{"rope_base": 8000.0, "qk_norm": true, "attn_scale": 0.177, "tie_embeddings": false, "parallel_block": true, "optimizer": "adam_atan2", "lr": 0.00267, "decay_shape": "linear", "final_lr_fraction": 0.05, "seq_len": 2048, "dataset": "wikipedia_en"}
Each number is 500 + 25 x the weight over its row's rms, rounded and kept within 0 to 999. Layers, rows and columns count from 0. Numbers have three digits each. The size before them is the row's rms in percent of the matrix's.

# layer 5 attention output, 96x96, rms 0.0971, rows 68-95, columns 0-95
113:534516460472471485515517495535490507479513520528460507487521493521457483502503462526480502497487578549440502473518501503499510461502490466511540501543499518476513493517489515488495512510507506474457509469475496485477477486498514463522481533477523446500502550477461539475506520467518499518
090:508488517532491491526484509477504506524500526489466514508476493509482496489480524554496511520471540527539472534509467535535502535493534500470517486512534464521482489486488478485509530469472512540529559517495518484517507500469499519512500508470456538528538486493467450499529560534493488544
141:494494502499502511505493527496510525474499492527509521522510477512465491511508515498494496508483571535474505500472488492558533552518453480490536527560553538478502466495521458499509493509501496492519514521489517442486536465483533469514470519537511523518494529453485528481549507486494510505
190:500519482508519495464541453504519522518461538535502477504491510494498511510479506493484529490510462448488527542517478480452539466515487490541462525526406456527519477534510552530491492521524517505496487508490488488518471513506494485471533510537505495483483491511511511504502491481510460491
093:459497535430554481519529485484518505462527487516498530493505445478507520487489480516491492508509456468498447501479476511486470496505474492479515481539514472459532522480500472517504522507538452491531465463522531520528481524502514502546500500494492488534482494483503532546490519464494513509
086:500499524482485511513513486534488524496540494537465506513456489492480454490528505504522541514539524557510472463493500535518512537482492501461504500527527516448493506476508519453490504548488481535486507513466495465502499519491540487528425492507522526464524498477503502542513489541492476503
096:493505490527504497476507510449507520503515476480542492507506498517479533528506554491475495495480517514486514470527466474499449476487507482482446511477527488514503484477496518541556510473491489522508477520505499508517524464548455511505477502515461546530491498505560499506515553480493471563
084:528530497501485519518551524475539485501540500492515477508503524434515528475503513468485498509496477517546457478523521496469448492506530546468515489482491453503532498491518502529500487499528491513532503507523477485524488471507496517518470517464534500489467475495509445471504536532564502514
088:542522459529507532463513507471494472503519497500503527515498536521451508488506503547494482478509505500502459499453466516482449513500521547488481452482539466524436518492489446503507537487459478517528492482460541501505522498515492525535518486494513523511473485491505496499464530470506481500
102:463480545484539494493463507461505458499474485535508496476489502512555493513480470494516509496502497514487494521515448511501541513527503480485486521557524474510492460515497459477490506475483512482463501513435524457466488502526499495444469513521497496476487503473472512501480430501480475500
090:505515481501512492484503502495459494481534466479471481489520526517489494493537514488480484473515483483509477478511474499517487479452447558493513527508457490516535494482559497551481510518496463537514486477489465518465533509467491443546489495507533482482549499456512500514515520495514550490
106:499508527521512499540485527510475487526462525473537471503502513483512491506483498472433455510499478491474538459512481484472511494515491468485499515527486531494508505494518528506457458501515529467426475523504507495501503534530460514511535515499544470474538496509476561510540519484522502503
090:495502501565504510458480488472468491516511474469520480513494539507519518518508537508507443482526503511494523502532470499454437456486487531503490502468507485539471506489517495527505504475504532506456448505519457460560484541520517501482485498517499490489479488515495483459470494516518466513
134:480495534476485500488498535489490511460544513497498505513539484483525508483506484485539490485485561553504511481456495538522477490478452496492515511514533547503453511477481490474484545504485488512538520503536475500516515508452497436483467523509509509541460480511506467476486497492522529535
128:485478491517483537456531501492519506502499482489482500539496532498512511469468500497539460497497499528503524513528491527531464518486480497543528530519524540531484491478484456542475551522511512486494494529511526455517501490475567441480501524512464555534507494488500478493492509466485520527
098:523528481542480532481468491517478481502490512475529465510507531500477487522509492511505491444529548497471536523483542495500527478493465462504493528488512498515450514552499478487476524497464520493495494519509474494535462534529524495452511508504492477510475504526457495465447454515531495466
106:519458501487463503524473520529502474508526531501513489503507569469520507492500491474528479472498535505454512529455499547520499515471500495527470531493474496543458510549462492472454536487502468520487489482493526551485519491477515509538510520525490487501547479521514500476485463513469520492
105:497482418538454537465501483471475527515531497489510494497500553517489500499494563506483500497501512481456502471493490503505506550495541510520476465481504534528501487502476513509496498489477484516456465541514493466474495516538478530518502474485482472516557522526463524516519532498501493506
099:495493546448495486510494522513521530501509488543485526498466449464486497487481471497486512526516493503514440544476544540510502486457515478511504461519481483458491541468491529464465517521534447505498527462497514550528509490502526524506486529485510523486479499500483507525503471515458504498
096:477501506542499524484444519499487525524468514515526486526510532449489482514510521482500485509523442462526521538504495502523518497553512484520500531491521500529490540517471501518475524462501552491513458522538494502519512524507462539452530475499525503523536466507490513500507447536498493483
098:489475468507491512468512477498479484474526437513502539479488497496522514517487499497486486498454450506499493489503464497467444481505490535497521492474483507513506489473552504535492475525514494508503466493479486470497479557532479476525456552476501533491493569538544501513492534473495507488
071:481541494507459508533507507513524535510477478483499519502516485519557489479477504480542505505517501542523502470541540429528479481507512483499543502505515539517482508432523496495497503526496522484499562501501534523496514499487480471527484503452514497444520507515526515499494548504522485528
091:499501542495470509464488494483536498503513481494496544511467493522518512481490514491544463484487515491515533507519515429526521471523492551502477550475487508493483474526497533489589469522494529545506483537467482519475521477502501457479494528520518520500498537490497470502529510511505474495
073:531495483517495487470491513562464516478524514524514491504509514465484540547492482508473504476542534552477522516469488534502452503507517453468442480464519469517516510534483512477518489485504486472470501519448475500498476487518475494480497531483455517506494532529519523515477460507493475484
088:489530490499495535459511481475493479508501459528507523496534455566506498518515513502496522460455507505484515533509494459484518499538501497498518503526493493466533467548512502492504455544461530510515505514448478482494486512495484526481496545494565495457459535490477501516516481509536489497
097:486492521496497529499505489499514476510476503473506524475487489471513487520486488494532494530523537517517512520448520505513466523517522462468543482458545497479469525532469510476505460508509509537566478485519498522524493515512453499482492510467433537527456532496490495509522543501505543526
103:513509502475481463494486505497517506489488487539498475535477515453524463491461494507507491500492468473500479534555480531496520503506454518520531569494515498511499478471530464554521496504501507490477489422505463509527525494543535448521488515521518515519488496504506517483509515483495556504
123:517502500487437496502486502479516507495507499498510537493485519488523497489489496504533490514497525536503478502486520534545498558514520511515532486502562500500523492507488461520574493479467512474527534470526514505529465469528478512524497505432437534515524510469515504509521529488512535525